config.toml
num_hidden_layers = 15
hidden_size = 384
num_attention_heads = 3
num_key_value_heads = 3
head_dim = 128
intermediate_size = 1536
vocab_size = 29228
hidden_act = "tanh_gelu"
norm = "layernorm"
norm_place = "pre"
norm_eps = 1e-05
positions = "learned"
qk_norm = false
attn_scale = 0.0884
bias = "all"
tie_word_embeddings = true
parallel_block = true
init = "normal"
init_std_qkv = 0.0176
init_std_o = 0.00322
init_std_up = 0.0176
init_std_down = 0.00322
optimizer = "ademamix"
learning_rate = 0.000315
lr_mult_qkv = 0.5
beta1 = 0.9
lr_head = 0.00456
max_grad_norm = 2.0
warmup_steps = 336
schedule = "wsd"
decay_fraction = 0.514
decay_shape = "linear"
final_lr_fraction = 0.05
batch_tokens = [32768, 65536, 131072, 262144]
max_seq_len = 512
doc_mask = true
train_tokens = 324800000
max_steps = 2730
dataset = "wikipedia_en"
Each number is 500 + 50 x the weight over its row's rms, rounded and kept within 0 to 999. Layers, rows and columns count from 0. Numbers have three digits each. The size before them is the row's rms in percent of the matrix's.

# up: layer 8 MLP up, 1536x384, rms 0.0399, rows 1170-1269, columns 320-383
# down: layer 8 MLP down (transposed), 1536x384, rms 0.0281, rows 1170-1269, columns 320-383
up1170 100:477614326485526525581580551502476478489460499429485545493541532508517511492503501518503492455417442494503493532552487448439516530464625496570533564466506484450418507609445532457519494487500502
down1170 069:511540451456479502451546535480509470588523467464596528482509429538538525369520578484495530488505487460354599520561508451497483371416449532500467492399548421465526532533623461502596437564511520
up1171 059:420532489520481562504532503567476496564561510486509545493525453536498475542510476435548595584450500518478531607468464473416439517621470498480504549492500544608510651454481468475511425483494512
down1171 055:555484454492492465494478503399537548471541508439571466474547549543536410427548551632502514453514553437437469486491531560585469427468485503543464465525366508467533379538549536484512520671466490
up1172 069:380520546495555555532618588434570374472506496441517547435461526491458535395500518455530461427400528521513502510566499536380556538601505521439473535508595486535467527488447523558548542455491429
down1172 070:447599416462419486414416359548493493500524438434493481545558517471474429489487479542519576427591494517469521533504449467489565393464480468526493511521517489561484488445527482439525550421534451
up1173 119:449518551549399436466494407515504481484479410429488435470414509495532508570506485563565478525558473553517524426454572481436495562544533589447518553512537498478477627529484469419494407502511511
down1173 077:499534490508438513448501482380498536499495509462431479525464470507582435532474555541550381491502503617500431536557527516548533449439529520573500453457506462538387421549527479496524541505529424
up1174 100:566403554490563429474513518487509468488423532492510473515489489465502636498540431517575489592592587497495451541541559481495492547492472457485469486449546488599506444448484508458476501538490556
down1174 087:495473514512488523456445509482512490488498477505478521488534535519474487515520504470449559503387465478497513529558520497521487509492497344513489600516406574434467538478538504544415471464419544
up1175 122:520531527513465443463466525508472568511479507481541450466578594498391520518529488490468570512431486576507440488537514564530540508375513545483517535539529482527480530509515495512530476489487512
down1175 126:502469469535525472551441441501467471542505454617546543544435596506390424500525445468481545501548522522624571535577490397501537460464550524469476482539543491516558448397475544472476484467572423
up1176 104:499447524480503536530498526452537560548525493384482521596493447524546511535543463437537409545472555503485531440588418551496535510603535525516615538504512449440535447573504525469489493500519596
down1176 140:366441489525485571438545458453417507519568473503521566513459523526472511526409540516480538541500424435506677514584515461499463320511524485585459418578426608507529646471515546457519375577473486
up1177 111:544500516390530474553444525500468482520438404517469525663482457460461502576597489561589527511581490491497473542530527459513549501485534442686505534481456543543487392566495454550523487458514553
down1177 089:504579504479473618552513476526515565577496500497538541485449552517521502507455510480524480492477462486502511525491474528491638430398492530516433535510627472477490537512542574454489586504473584
up1178 110:497484378527564532442457497525561589538527545509474489544487509495491503464514487385550541432471551516487526572585465527585630472481555549496541558514468367446546501564507471483492491478492530
down1178 118:523537514487508464564547529488521422456534502414512440465517554433564460523469519598473480514494517482500434502515387514496421476517453425466477471522466566491464506536486505543605546481534383
up1179 102:513562430495449538553566447444638469403393422479504471535488467473534561477527519497457522488530535479498494437484461504471613492540527453475517528525524499502421403577493477507540503478514506
down1179 079:504551510533512479584416505481514554468475478484474468550501539426502482409500482509539598490514389432492452495478504546448463325623494523508496465565544487459466622469524486496506529523479561
up1180 095:438494397604491387563519552491343438492521436455474556448469372532442510504484534416457480541513607536492494484536531523541540512412560391519490591466474467363505481476453503618617447483498463
down1180 096:531539487454420368453445469477491495455479473516575565409521524482475504515418585478536568436490509587468428505497463545388456515491539529486497525453533439530422497520466453560533498452471493
up1181 109:516510474545395376541360489521552488584530401566463436458489550468506469457508489467451472554483611460471615511592507526445549518506527502545550505590580526498509518490465542547576532482504567
down1181 123:544599461459513541617480540510452487507483508484469574492484553473509464511489492549481504561399524521457443489470552500483556436456493453565376512572450501538497599459520577547494538464546544
up1182 107:446461423400384492523418468479622437480477399562530529423472473436473519601522453491587551520520480509502559611545448457481520514500578548521495567478468493523523501522481407568513473497514479
down1182 114:482512525468540504517500505555492429524451463515495450515392498459517455531489537456545540522418487488531510528467467447499545492511590527528498545367528451595410592492513516513555473468503440
up1183 090:596435517529489368451410568482582398531536519567495475388564413467399497495586484513516386507469593526495531549426441574472556484544481562483499580506509601484499429458505479519507529472473516
down1183 075:456500515477440477494525525468521491427474542460530502496453492477521490458531533535529511521555573523470506429447423501526493293476450459530455476571464417481457503513551485396517520462471510
up1184 089:464575422550499475541514349481542544492395468457507512517470514499542555514558480498543436509592559483501507427485479419368428511555546491580462493503513557495516405546450483473533489471436542
down1184 071:608547612517498509483522447492501511626511460512520454459499490493532497508460419557605565434519490408569499414499527515499534441469404469534506467511452525501510504536641474540440494519479567
up1185 118:514490495475540501514408479521581490512471546495413562509543445429535500545489543451534665466614564500477438614503518358553477503570484419431427481434480541391447492664469478508516495450536537
down1185 133:570438457569432467529481471486561524516446510547494479449499467485471446463487478508463582554443497592520530508433551416573510528503551450424491553425461536517458492523520415464521461530463491
up1186 112:493530507491419450522572506515408501510407588498475457579456487497540478676574475548516464497492491547505543502479426513460561496548484467534420469438548494529438531435497455510527451517513475
down1186 123:546508448532565560476469506426584544442560519467475488458564543471558531457450416391482685522481492462506578530452496514483429458430428526457449510547506479442513501495549453439499444462520463
up1187 067:518525465396453482522502535456472534476427454507481510461557487466456441475474529608520501343447480582507537449566499532498505488476616532467535456563587406552559505488481506564504502529512521
down1187 066:505496513572574519519467517534530551509579505452523500572497480542562510499537478410424491513467464543615459486649426424506515425506521438473446469484456605507449485498514551490499453500477546
up1188 089:588438479485460441640522421536559514446537434470508557515488502487472500569519454522465428381539501510520516510512451511449511505508581424623472480550429569528486411513436537530441538478508545
down1188 068:469557519549506474434460441511581505556509365519575441486483386486504445529475594500552427467477603443480492528516503557568528376511475434467434463520500534544444500546542545525527480428507503
up1189 078:448499456460480461439509459535457484451528441466442516564511417436452513494547467453465561508571497489495472558501513425466517497474489516486508552486568467521498553520488477554550601513506581
down1189 078:461516532483637494485486567534525539562458541505478501458498575427477491346482532538502486526461605527389530459596520550555500488558563519507501598419522508502514391535642445420462513585481583
up1190 111:512459525463508443327520478402458591496477483584501523627562541520480441544466483552445558512557467478487510526517573369439467550535457528498578507498467560546470512567450522451512506459554516
down1190 092:456561500577514494542425511495528490466555438503571525472444392566502491505544490488524477445559519491503589495461389477545587440404532446552413558517563519468490499569553557479530481516448543
up1191 068:465524478500542475391436448581437533479531471464463546545510618524465506487634437571559599467547533512501540477515507449462496526560455496494401537519424483435483495536500469553460452447490557
down1191 057:553536465487503500463507470494449557594473522500500471589505492476491453505455565474517582552500410467442453523537519409518481334418507527531491493489511460431507501542555464511501534572549470
up1192 102:442483465398438475535489502471499563398463463518536546430492451584431499554520482506554509442479535557522487583489507433582469494479475448523507517555419501461404575524527554537484395505534553
down1192 086:460496471519510524454566472503564546401462580582518577506551427499531476606410573469510515548501560532510497481543429519479574295412500473446627347443488346525546543495504494395490499507547497
up1193 069:453608489392549519479452434522476519474474531436505472496519604585513531530505501471442471480557524530507456517544552442458456505508503576478478384569489503584482499486465489579418508487470541
down1193 057:527554518472525539491515458523526516545452593464556544440540597554468344433455510572525471482527490484413598470500494556508553409483469466458493456526520542499490382592568487492444515484608586
up1194 054:453524472470486464460466418513519502381469459528473424616433461489485524539503428479460464551516487518543476500466570507493575520521487513510484484612507537501507458486493523466593530474471559
down1194 055:461486511501503496454549543496511486615553515497465554467497559467562536527447626514469429456400528381428537415551536506510371466561407519470487530436431468577524547483512507559430538498515527
up1195 085:467526474511591488458486565533590466479456469516555490432576423435480527588606516438494543478454431536500504612514477548481584514509556476536498490495548505628527540541444497548519410497479468
down1195 075:581494459485498508550582544490506455533571497577537584647473585498463446448452524600439550515488546517506536548470491515461526407392529483493482508442485600457539495546544548457508588549537475
up1196 110:558477519477297582478550480405449470453413485488549520471513535406501512597507504418549543538458529561504545478545506460438458536407478454539552522486462568494490437529493464472456489475557468
down1196 093:579479425565514502453568455440547508484472496416447529588461483645468542460502454542499471451514462512438482466441504443517526403531498467477470506591453449492467568441536532444474466490514456
up1197 099:533487436620422502553487448468570572455431474465428439482517435468568653524513494532460459553567560522477497475488499535429508555447503468452457557551364561563485518517522426454477583448489561
down1197 076:448544531511531511422459548447541458525529515465441495463456585513492562435490606385496575553544475528446484487586497507421479378482409434487522546510439472539435523453523541456519497699432540
up1198 117:544505458458465364507396555514436527473488504553480466441539475492491542615451508611568523412609501456524478479483479472528401517522526531494356475494462480441516552521502527459491489487552491
down1198 128:474495460588469577488495486486561439450452527543441429540456620453596520494583493511419523544520451486504512422574538525557580420549498506519504546539535462401488453434546498453486561495531590
up1199 085:581460508477497416609574541475589410500590535565483407374571425524515505490559530518523466444463561512493465491513345575511485478446476402490482477490527524468508585513490490560537476511487443
down1199 066:580506532430597545503531555486488510580451495558505486492490519475501465472536527508466470438460568576507480502504585538545452354384490433439490425521476440480521545525578498524545405562530539
up1200 113:474536455474466453539419529364407494492501468480541502504380545467479522595600486502537483552498576502506501467472533480447509515561543523472503468500457525405479576527515464574501511468639449
down1200 128:506500546510542523496524462488497433500484412577481473501550438551443451545514601598477493529463471482503406486492387478508407460428503481583372445547474640528568471438502443434499430612451448
up1201 078:550549481433523499600403586572480504503603597438561507563519497441489480468616481536550451499480575514489518557455406499506490569482554546452445506397519496366466428580509538548561506443524501
down1201 064:558491532512519476441458481490566517463549421575471520522462496501467450548483582523483470506538511448463541482484474494528453277493487487528515485479490439528536508483530524474427506569524556
up1202 081:538562441518463519547496487506506540472581422506474446357544498558548526530564521453465384589506468495480450431540402432512544486433579499541434531489486552429510467486493507580509413490493584
down1202 066:468482536558541418410504442520474554528471534460591505547415585453503499472434488504466529429493532463543552443500548546499394421540503521503509509526448410504535454514409482548509605493534472
up1203 125:533505454484487473458526454495544496461527567435581480486550458514415494485495452553494442316516377621521435609520580569523485494455546498558514459507472483483512427421446513484432391478562523
down1203 103:533469459468522507534612432533468556476606560550456438521501472584523480502517575551497498521479326429395469540447477502484555441607487579482509441433584546571416500496524591371488544494419494
up1204 099:552476521526467465534508577528591493429527406505478477580487387391493508571659494485512467496493540518482510449510385547468519536543501562377446540484526482482453464506500522593503516452526503
down1204 124:539428560543436516465484500530500529458555501434482418408496517538418452425497458469499553515455445562508460451519487528529520522494524489467570468460418512382486502513467519455557529608464473
up1205 119:501511534597511521553493365498443508516483431508499514444553531521443552540500490561503462452568436589519473506483503541515519533408472518566498493536521562448468543550488539446526400504464513
down1205 126:516445467484471482472497493466471548576460572522547450502472502531501419437521524531518539514526394460424497468490508423489484407578542558468527468457420511496569449471468547454437464500471510
up1206 083:533493486486484555466513513444469492542402495506581489469519478572525484622556447478607612520452569510522543486475536465527475498566546483423579494494504453546505532591486540458551415474554527
down1206 075:492491492546459444538476448498539525540556440513474492520513552471482444447499572406529443509575480415519459515524556426480493292504488552477470530482475601483540418480532486489529515512508492
up1207 119:448553481532368448441398483439495507438479476526459484543508414573479510624487509588494470500497469546512465360512576495538571514486506378486534556496465531527471496535486457442651502503498532
down1207 136:406506470528500533457517493498580599445486493485516511436469437527525469503623517483478445506435520559545439512548405536509443499579407449516451483542380474410504474517479449479443471499451452
up1208 090:503541508454427520536560577591514418413538481438465494435493395426542501537549484491522520436393604470467535372458467488451436544496516515513459571533482451458499469553498505599628462506551459
down1208 089:498496408541513438461489493469466558567536444572474538503498578474537486395494485466403485466491475493545496451554473471537530491503384504492477502507409464465518495473518501478477506518438523
up1209 093:508483483464513511461445525564439531432484449505511481457554478506514482492490502555582507596518492516505444560402532500495480503610493445459495519522513563403502537463477455535481468458490598
down1209 083:486532512518566526507540390440488477505504537545507563533492549424541469490544501518522472464531513422495542505525465419538425406494494504536428491504476527482473509491556519530492548569505505
up1210 047:508467445477454456492573532459490455480480507525509583489529462514490495462403450441481560510471507468528556627479547515520613498571467494531387457500483404439500446552499513380437367484483509
down1210 051:522581452487467510501477482482510531446534437490432493475453505416536501518475608445478396542509460451368486563512531552503461273435443501444473585462578422527497514551615454530536539525476468
up1211 114:608456542468484475495436564458475440467491405546490478472507562494519500521421507523464444524558522480524457510481520612553456498362424553550530468467521457461499502515547502488471545466559564
down1211 102:459477401513456493464508442562461498458504465511530504426536459491523462451488491495503488401395538550429533510589483468453472404555486456582551512504437489528623428504414445462515510541494525
up1212 108:523537487446542524437467402533570562513552470490491401458509425554507493483487493480559496534559458464487499585400454452518567503569481489551449512556495470438431448504504534379559500497530632
down1212 103:579549527479443477412560514420494479402499477449482495419522448465479513585552447486471544472503499500519414503494548603526503508469465443565453457509446520553561542601494475522463482559520355
up1213 120:503504464529540482470511489472595529493520532440531499478524468476480449526486517445421530436481476482495499573487476342480504499524435399512408539443460552581421428491416508528502588447539532
down1213 101:508498570418462397628524424548502517433507488542478473417485543496559466591490565520576459512460477576485516495505439557367476497455542462551485454522437480474518557547580604460535454588505487
up1214 121:624561498588473519585462361470517457469514392476472490568504463530451526593636453498485451519591465518510498401512433481444567521507602500529397482536471447430363452411508526532518433498486520
down1214 123:459497549522453483507452499477526478479549537549518465437461469542524493507438563568425500512513460481576463456584484498518523426480485455492573524538490486568513477502489565468431490407509452
up1215 072:490512493426565524369476516489435530556463448484480477569498608527496520530572481510587528434471429468478388612462509388566518501442485526498435545451514427542458528480472547557498480490528530
down1215 064:494494506544630482575512507538530442584549584581524571556496559464582424460460557447512512505576511471440463453564512503505507393401449450509550454463523512404523479545459526448507511553489564
up1216 108:607509529513473531502482340435548516477555313582536462605525489526578512599528497506521438554559476503481459485505394430535476506563509553500477495498520503495546381436429550396475488483468524
down1216 108:502441490412455512526361488445621542486551553478510573606471471373412555454531554515480545494490480443484555540563606443461522498563555441450498469455486507415465515504446507512540464495500429
up1217 098:441466442568428483436494400486546569461426491543460435475541496501515520508559469518484507461511456534517426453509614583600582494463616490533553462467622564489545461572439474454513456486522511
down1217 096:504538475511503448622525526528608459572470503568476528461459487412481467490514637548478523532489564468501504522612511530467532355507457549455509578489522471451474459425470571477544541468451493
up1218 095:595543494465608517564487505485467463449446510481506536527540544408532547507446512519521443545547526489530430517530512455341429516492463521480418467549432508414498566498488500492454462488493538
down1218 091:522512467607522482497416495563550448491513450493510519489514588498541517486426463622491582474484458508493543457582451527456516496454572391482430436587509465539507539589544529530455477597542490
up1219 134:540576482551568434590366474512628454528542399454492489503503562517507534484534473533650511523615473469523443503443577481499382547457511528497354500536448493475429492408518497455502452501581576
down1219 128:440441491458513448458582423409464514536455523428554519525529427414509482485497604421478457439444481553471527563577578506447503423527626432489601442519535487468568499578486508567470469486515371
up1220 075:471502535505517489529503456444544520523467474403545487398623525477481578494576505544489521389593563541525487399501528478622518500484624507587451464610477563495493448512518484442534563512495474
down1220 056:502515543418503553504400589544509510606511487476460466505500523521483464495461494511528471514534574422467515466490439485532410483527467544489484564460508506452463432485521519471482502568584500
up1221 054:589583597517566497397540549468486451442482583519493395429549529431531482458491498446468510534441602496463504556568543481574619507446547504497557503527506495464552451616471524533501378507497550
down1221 055:482588504487436489555536460518583447371528452546452533466549482485505511498505558506478484489577464438494484545425396501468461418511497520488540409489437481489557519485506425417551608533518388
up1222 132:385498510471418400501509471543608533426512504521504481422617369501529509474509506500514508448476526584492483526537464516504575524431613417488531499477455516412490444573486471468507396451583492
down1222 128:555528475426503511539518488402487487476453430510576469535452540538508502490469477601491534449571530474492451475498545540506504475501530442575520513502547524466490469609469456541526486451506499
up1223 117:587463532557507468553431433504516505541443486438499467451471502476537512496485503525562502522569594532503511453481554460420373519557536451448554480453428435460482497521502532522484468506492522
down1223 122:464503525501544451497597465523546420428467454415535462556460515545438427434465507497518488527373415486487446494444618512494406497477471534462475504533547548556424501469515442617451499572443503
up1224 065:509571498608531476488472453442578450506478424429568471547534463478505568470594494495490507482543519496476494481493572458544539495558508572474360497490517535603511465509524524483564521483463503
down1224 061:541573513555491558490480447579460521472460550498478399433494464517553448498491501469526485558521568390569425444539431471474529456549464509461502501539467511516562612484517539471582553583465421
up1225 090:554478503418488432388511462436526462516436392515472442559452467576491496508606473499471491484522496501520484433459578567586502487477495522509518511472522433445472563468430522601533453474508533
down1225 074:526575540509577505506545535418432521511520536598445453526466520522517468487434462447494503464469499483439448505506557513531483448478447464499481588532460465456619594536516519455490444528521487
up1226 074:436440464525511452419442559494386513550456525475441496460565477536528512512618462535498525482541454490471377592526520547535411522505467467605575527557545595445553445455485401515509459510513512
down1226 061:448519524489517585477448527525511563540445493484491626534487575565466489506501575534518495484533455427449523494551590545475359486448485517509456470551546496549533613515574468442463561498497543
up1227 110:550511437565543458495446605419509547558530445468494471515476490484447497465507452482464451504539566506508479489526491571519546512519469439584615582555582513563507514496511417495477510525501503
down1227 084:520468508557507466502559465473549465436528512558461497455530509567463381468501482527518511497578515539542507495524465473452651452485565549497525512477513467539535425479465485499542508443491454
up1228 112:510508465542395439503477503525511434495590465614480493457420471495497490527479484512556418472502511497473498574504500605451468535513638542459530543557537390475503531511471483446511436515517605
down1228 130:552460507452573535512546484435468500467431467448509480553546531565494546484523458447530495425618505521495488538518480462508545510429506462547458445487551520506486507541516480570451508497447435
up1229 066:452461507413532468548481532571350432526353469377446555496411534483550491520568460545543552529509588494496525514467468510532495493531644541494481532477417528456523485427529515385483412507513556
down1229 063:498494462492520510506518510487467447487511476494476543489570497495470516446502584458470516587523427480478447532510510515571549291400435548552509449467640419440510457461564546546505533559493505
up1230 113:483493287553565468415489568501557509536493485461528400399472524534534508510445433501514493450469423513522450451538529504558541515495503551508485559663474566572454382496450519481433492455506566
down1230 106:525524487499449529438504548550528454473410557434449481479468482462546542543545575510475455524465483505466512503494542428390441382590474509544547497494583556560609483520407441463602544529530502
up1231 098:500513488543543545516558503541553501408422560427497508357594502492519518575481494541447467353443455547523508453450489512494442500500456525430459526612364440520522512491530536497444436496468525
down1231 091:432442525506475480561529442532481448501529526493516543446490426427405464489453489536500410498514536524485513462624435486517530439418479440550442525536551488472558463557544469489510536496532498
up1232 115:527497448564485408498456504505563496466515502535474495510529474480486499456482493327522511525496588518492492492594484531391567523461520412543506511517464505544481450590522458459430486492512577
down1232 116:485493496544431504498549477570496501491585521485474440454494522481527442638600543511457473564507576487480441488483509514456493472514528555462470539556479506475411526369568536489497502586468582
up1233 097:528550488395532512643413396512556524507552495491410478502485517502493502503626443508587409518434515477474554512486441431488423532587480519492438488488448610403450530474456529555573393513499563
down1233 096:567496475516472494525591472476543553452437421518528510595485536538494453610478606499543464467520547454624508486490537536464543468528418508471437470463547413523470461480503488464426573544490421
up1234 113:449500521601552483578431496525527589482522547419609501537553391459495514554527476477541372443568515503513487449471321459438487526513463516465434498507477513469352446366501505457451509468609622
down1234 102:506535474472502433507511521449490485489416432583437526431473559567488464408395464447543555507529585481483516437510447459505422514507482450518464517561409521533530546502384528494557421494488470
up1235 092:468560520487554515393409543411535510592536540542547543527509638449505498444456497519535565480569590454482518453474505431493464531561463561402528542522501530422519555478524522418441545492563537
down1235 113:531517516415534473616514581535589443420503468448501479506519420521503519474592500499470463486485469508465510548486534480500486529498556485502390402614540437485483510545514446546520483458463461
up1236 109:496624382514360389413483433465552646413509499528563511539468523437526520484487460603465491416494521541517449453398479430576523516559501485460493503460474519527481450496473470525509534514540485
down1236 090:535485433406529594469473450588438430492505517534455515523485375512480388400573585547469475439576525471495584519498446541537507467516466570535469507501526504480422556484582571459475492526558583
up1237 121:603616507532428492511466548454557470409456403471497474500495440581535548512451488496499474488590496546505556548512428544473519541430516500498439517494524447433495488490480580550552415353549516
down1237 119:480386492507431574502503432590503468468526512571497455509506439440514594486475579457541478594421500473489490481505465511501422478475493507430509448511628483476470510438491501471442503615536543
up1238 053:493521451476481464516496468542586477396541403522579568465509437496523461508524449536544497462517488553577514531515445507494522459423484466501557397551531625572536465516480475425517505469487499
down1238 070:479464455493469484416534500499494509518525510478431526523401499463528489507409530477519534574479482475204502495549661496511516521459456513510519573446509437515403505435543516579460466483475495
up1239 082:420527402592470441493487555448582540494565502428478527365460533425517500519572490465488468477408553516499475460579529509473609497517566533504388533584458535514558442574480516455483512498525482
down1239 079:497528578511467561559483532493587517537592599437507570506499436526460497557452488492504485531551533582497522497575453505539442562516489419487452480490490318501409480522582421502468490544490525
up1240 087:551483515427513570550514557501502484490565448382480550476532517490534484460538509566516487381594546518521501595485515457510478504462494433475484503432480488525502536497544540480505497462559487
down1240 105:478470527534594476533410451445446523539541492491484491346424529587466485495488447578568492496469513453549568474590464430478484455477504470564425431553360605461498524436440510519532565412515500
up1241 099:569473474505513593481530481598464429505386579420625448457551515426439514568580502497475425323496515550538448508495496496461494500426453374444569525442476574550473584519410431486420505501552511
down1241 073:514498469548497513532514484543485464507492474559402477520538505480473425425525574429450542572516501406461497475506470506563533387518466567549460483519534468427571506403547538501553517466476544
up1242 110:530476495547385522504560463504406488499501489530558444520501628503412542514497493545470407434423479595538464537498534550534600524434489484529503476394494616532476364512496522462467484384516527
down1242 125:547488478404498501534543546534428477476516523480468357591458545515552474527594507599499439423470544558495497528522463521493541509500409448480538529512524494434451477414543547534469480484520442
up1243 066:515656486507450500447446510518531473550556527455502558494504437475476482472529488535589500510594523489465507508549381482478530483459507421472373537518483530438478498465536515544518479480508531
down1243 059:445489481513439491486509519433459441450441461569534489490463498480445475479527464502455483422468554476498509496469543551607433434563542552512606493503529462470547480452485542458533556468510492
up1244 100:518531449599445435587506391502542529582529474481440441494502516447522538533546463567513495512382444491501465479493454395492495505554491577542521480546529482466484469485481489471549460508466484
down1244 099:533521564555569467489500603523497559561551524439564584467459461489418487417496546495548437495612582529458549451483510513496484461488464519528427539554526553534553490509543553483532617593513505
up1245 087:583571460450531488523514486443567465493508474482459496568499467524524576552490451397551374443488374501533407539527484520553433532497484491434445475462473529499497501662450523551527466477486528
down1245 054:435521425516459498582605495526532504452457485466493502524474458531493513517478495502451459440478482455473566511524462559470567218479497523483433452485453529508534552532626537448492474576497441
up1246 080:385485398385473591548541354517562481519507509464474452525492510495432524495459472460522532540490486531508516502460479464413434482457545488565443478438555516490466482467511478474576522487450487
down1246 079:462540555412553526501489466480510474623530557508518525447531534519384435447515490554536603505489503495467551527509544463545566416453496465522481423467433543487521506511661519528565467527517549
up1247 142:455594482514416454558553504478512555454408516420545531522507434534463556536478460677533562423592493592514411466473514518384444525513553500485407516618468597523432505468521519508505453483516506
down1247 142:555463455515352466477380519567441502575498459540484614516591485488470561532521429538475601486493449382543511439490443446384503445587543561538533414447479487455480584467525470501447522496479546
up1248 078:591478481443578473544442529516532432496420427530491560367471511461458506534535491589456539488419451545502453559496448569486478497475532453514475523499474593585506567453492497616523436507452482
down1248 066:538478550455594552509657481498554460441459528582605474516456489461589435365427504422477486505447473562524414466415478555569522344363504554542515511514441523489553555480455494484512429579553393
up1249 064:502491455541351483575529429488486685393533473529555527473563450604576512418584566569537447472541551507522410540570474488492553510487588499516459468456556553512460382494516504458524521491524428
down1249 053:441473546428527521419515522539508446542565469441435527482481508458595498472497590447480544539500518429350644523491493507535490487539488474471500572502453497449389508456493440503461567544539491
up1250 112:567483458478441500570519443497504494510503530469589592482431550452477545480475486490490507414550608539521486518569486417474603517478518524551543541478447443516493409501523511464517501440522509
down1250 120:480475551483543444406432562530511489481550548523496451474448474467483543431556534621517503530537473499482522563403489485542459467471404595526528546538609518528551470580561516476523517518545440
up1251 085:477458489408570430549484533550550524417447504398485586493498529559522481503552491488541479491432531561532484583533569513470514528469609424490502501498452568505449540507406569537465502466543553
down1251 068:500522455512453501470497517578481563473519480471544444476519481478539489485491533489477529459527500455516458474548564582428524287540527473547515413491433446495482514509528442489497516503454508
up1252 068:476439478523525444495526530513538543483481420542610521563532514588524453648553503558472346483563458546492532434572502444372504491548495439645467470456523629484475583357508504469532509466494536
down1252 058:456540543488512459495460464479494514687604520516474402514521485459494454508583505521524497529466443401472471482525464486571516477521495616399372524509546599488510399539509472562418523602486457
up1253 101:517656450484411447492457466521550486514482475404545459577480469508455458491382504572530489432397473484514464539465477485489453473542519460564448487583469513463498448457484466435440527458531553
down1253 116:463441518486501460413456492470551546485495466492505490505516510484533429473459489506558479475540470514414489555491522470533547473384467578494449529530462567480439456552549599564595414425480509
up1254 105:600478505510494528449500535529497559461411532522461518415500501473497536501611497492555396437462507533498497552501571531532470534626490505449543474590535606534514408486528463524441490518472521
down1254 104:495544558508571395526521522452459603524531510469401490489504565528467477468510493551396537423526564496537583492521463587531494527590540472535448532543520484571545519484608492514417540554576476
up1255 108:630576462562532498490448456516552523492505453517605446421552534525461554493396449594493480476569463451507468497482470559470548508472586491554395494558496657514495283470523513487447471471505518
down1255 105:681552567480518416524512500571405423565514437476453477472466475513472435507518363452474473531551525461501520377486530492505446479526409554501567496494397525528504493495477491552566529521509427
up1256 135:516500476542398477485493518370450594525513441493442495502514500564496512520492497461443419573487440528520406588643478568531539525492509564596564510571551452528508324498489578473502457491493543
down1256 164:482491474487536371542511529523480586512517474501486529427508457485461546430549502548537515418535506498525494499412535549564467429429512514488521540476486476518450554558451434489495414453505429
up1257 084:524579617526497500578493462581502465400424431446502486575510456529515504524589491432522602502449534551490511409477563453501568515429577494523379556653510522476486503541507520499563410499489451
down1257 083:468532414477381490445483562530503528578485502530409456495394454469521465467473577471540537483546556437483435442524545488543422382517388501488523534550545528574518620510424553501540571553521525
up1258 061:553494574490499508468465389412394614459487524414537482496519529583555505493501497541483550452653563495489556459519501505433425475566488563517528482466466577509504419454520446468516512489489539
down1258 057:481491534536529493492550395425524517463549498556526497502593488488493529463468615491510521480430415521494507495528439548507531455551510456429494480525479522467505507515584539557501556542512488
up1259 075:481555467564511464536566527469594511491531523487577536440499471456561470553474532542485444444450495549482438423564509602516492514504525497486479490499407382492496512505494529497521460447486422
down1259 066:502503503512517474551518435403532548637489459477556478458509501558447443461542510487482457476573547554444409498579366492570506364486504525585516462546495492496495431487519560459515539561435516
up1260 126:514467466492484381521486444498624468541482470504467456486410498497455503543560520521444530491500476467499495547398425527497505522397510593538459522410506432478481582476462470505653496491524530
down1260 118:515489471532505566544459522440422527459439480491516508519491498549463521552480564535503436563582493562490507503511511517444567455596528516369505517560490475473543465502530498567532608502579441
up1261 077:542526431608492386507474540489609687486407522626466624488496533450561519562543500454513456436542574499524506376562542435479498502617470393507504518540513552516545477609448469567515473478482497
down1261 068:498393480385459515544455495453478539565486577488471488527472377510468531566554576516548450466549436426477497463491512542532456560500548456565474392489576426534434513507385529452397552578483520
up1262 137:505491476517523411530443504501512483477546455487488471559472490456469529608601463385568500573527594544490450428526509400397588546542453394534477511442432526473396485491512472523540455460508512
down1262 094:513443511542530418483437492486565472496497512537502419535522512431504460519510491466513520530479533504507471464523507402482529546546426473467505482465389513530378484429520507517528480482458532
up1263 112:504529461618514394500462576526489540464491489499444472556567447564425462477451453464447492489598592530496554526517523490500576522491425541457493530583543583540470537431497515492489497465506554
down1263 093:455471497500542522484529554407478501606520530469505426476559552415615500482555655496533537461572501425444522539487470513546586435528574451468542434458515522439587679527482420523451469463434547
up1264 113:431527500498497530520448494503441512529583484436521409597533464489541488430646472504526470535544530572471460537507421506502529505583536543427393499437493501534494425412532465536588500486508504
down1264 123:487413523501441430577483504550439436488457416513495545427464501534541523529382557524451519574477484406457519517466543457539421579509368468566609519563425571512500527534497528535502481372416446
up1265 106:559572495605452539414528464492446489497534543511488363616510482519532500461482469515610471475591422492487476520529462547553470554527523543581505492364505494527462456567481370382495539514511531
down1265 098:501513567569500574501432472536559641482531473568474637536487538529465470422522526471422598576500523374522550491502556486527552450474427538475467419594496548512565502504540480528526486492387538
up1266 084:469491517518528438491421505486532516466564422486433532443536335559562453477582510489632451480538494494479492500515492491499531551434524443496455486549503611494462554522486502475563422513471503
down1266 073:476500454539519461434476521517462503512443467460538500585437566466499506542471551446438510571536449564610553495542585523503525313535452544475522482536574491508480507454477555536500553551500521
up1267 064:436532405579596528542512562421582558494577497537581492412459452509553542538478521442568492482505479425471498440514538486507511532503526559556489509571441474461504472495484464440501492481458523
down1267 061:541542547560391479549480477538536407542563508475481566502494389432530425490435485428483466559440550489476481484564454515413401308518481474423510460489558515499600535497564487452445499532487501
up1268 088:461565524589539510568509490436527456510474468470490569450489537580394506495504498555485449543466495594544459375493586529441502514436541465559467527524489429520471488483467482531575492457489475
down1268 082:556516477585436446445438534509497420504584581545547448526516437428459467506483586543524420429544518557402499479526484564497483303433532483526503412416546539548484508477527641528534552556519467
up1269 089:433501484503521460373504561572596469490543491551496425565468556477513506535488502470470583489522509484489469512493505444430591510572554489526476445508571498486504516455503505468563497550560475
down1269 083:464541503540559497562493449484551511526494471523476479510611575465452446457508558409477408645546467449429511493517559408508426494525511524500525511494517485525532542496527519507470576529477520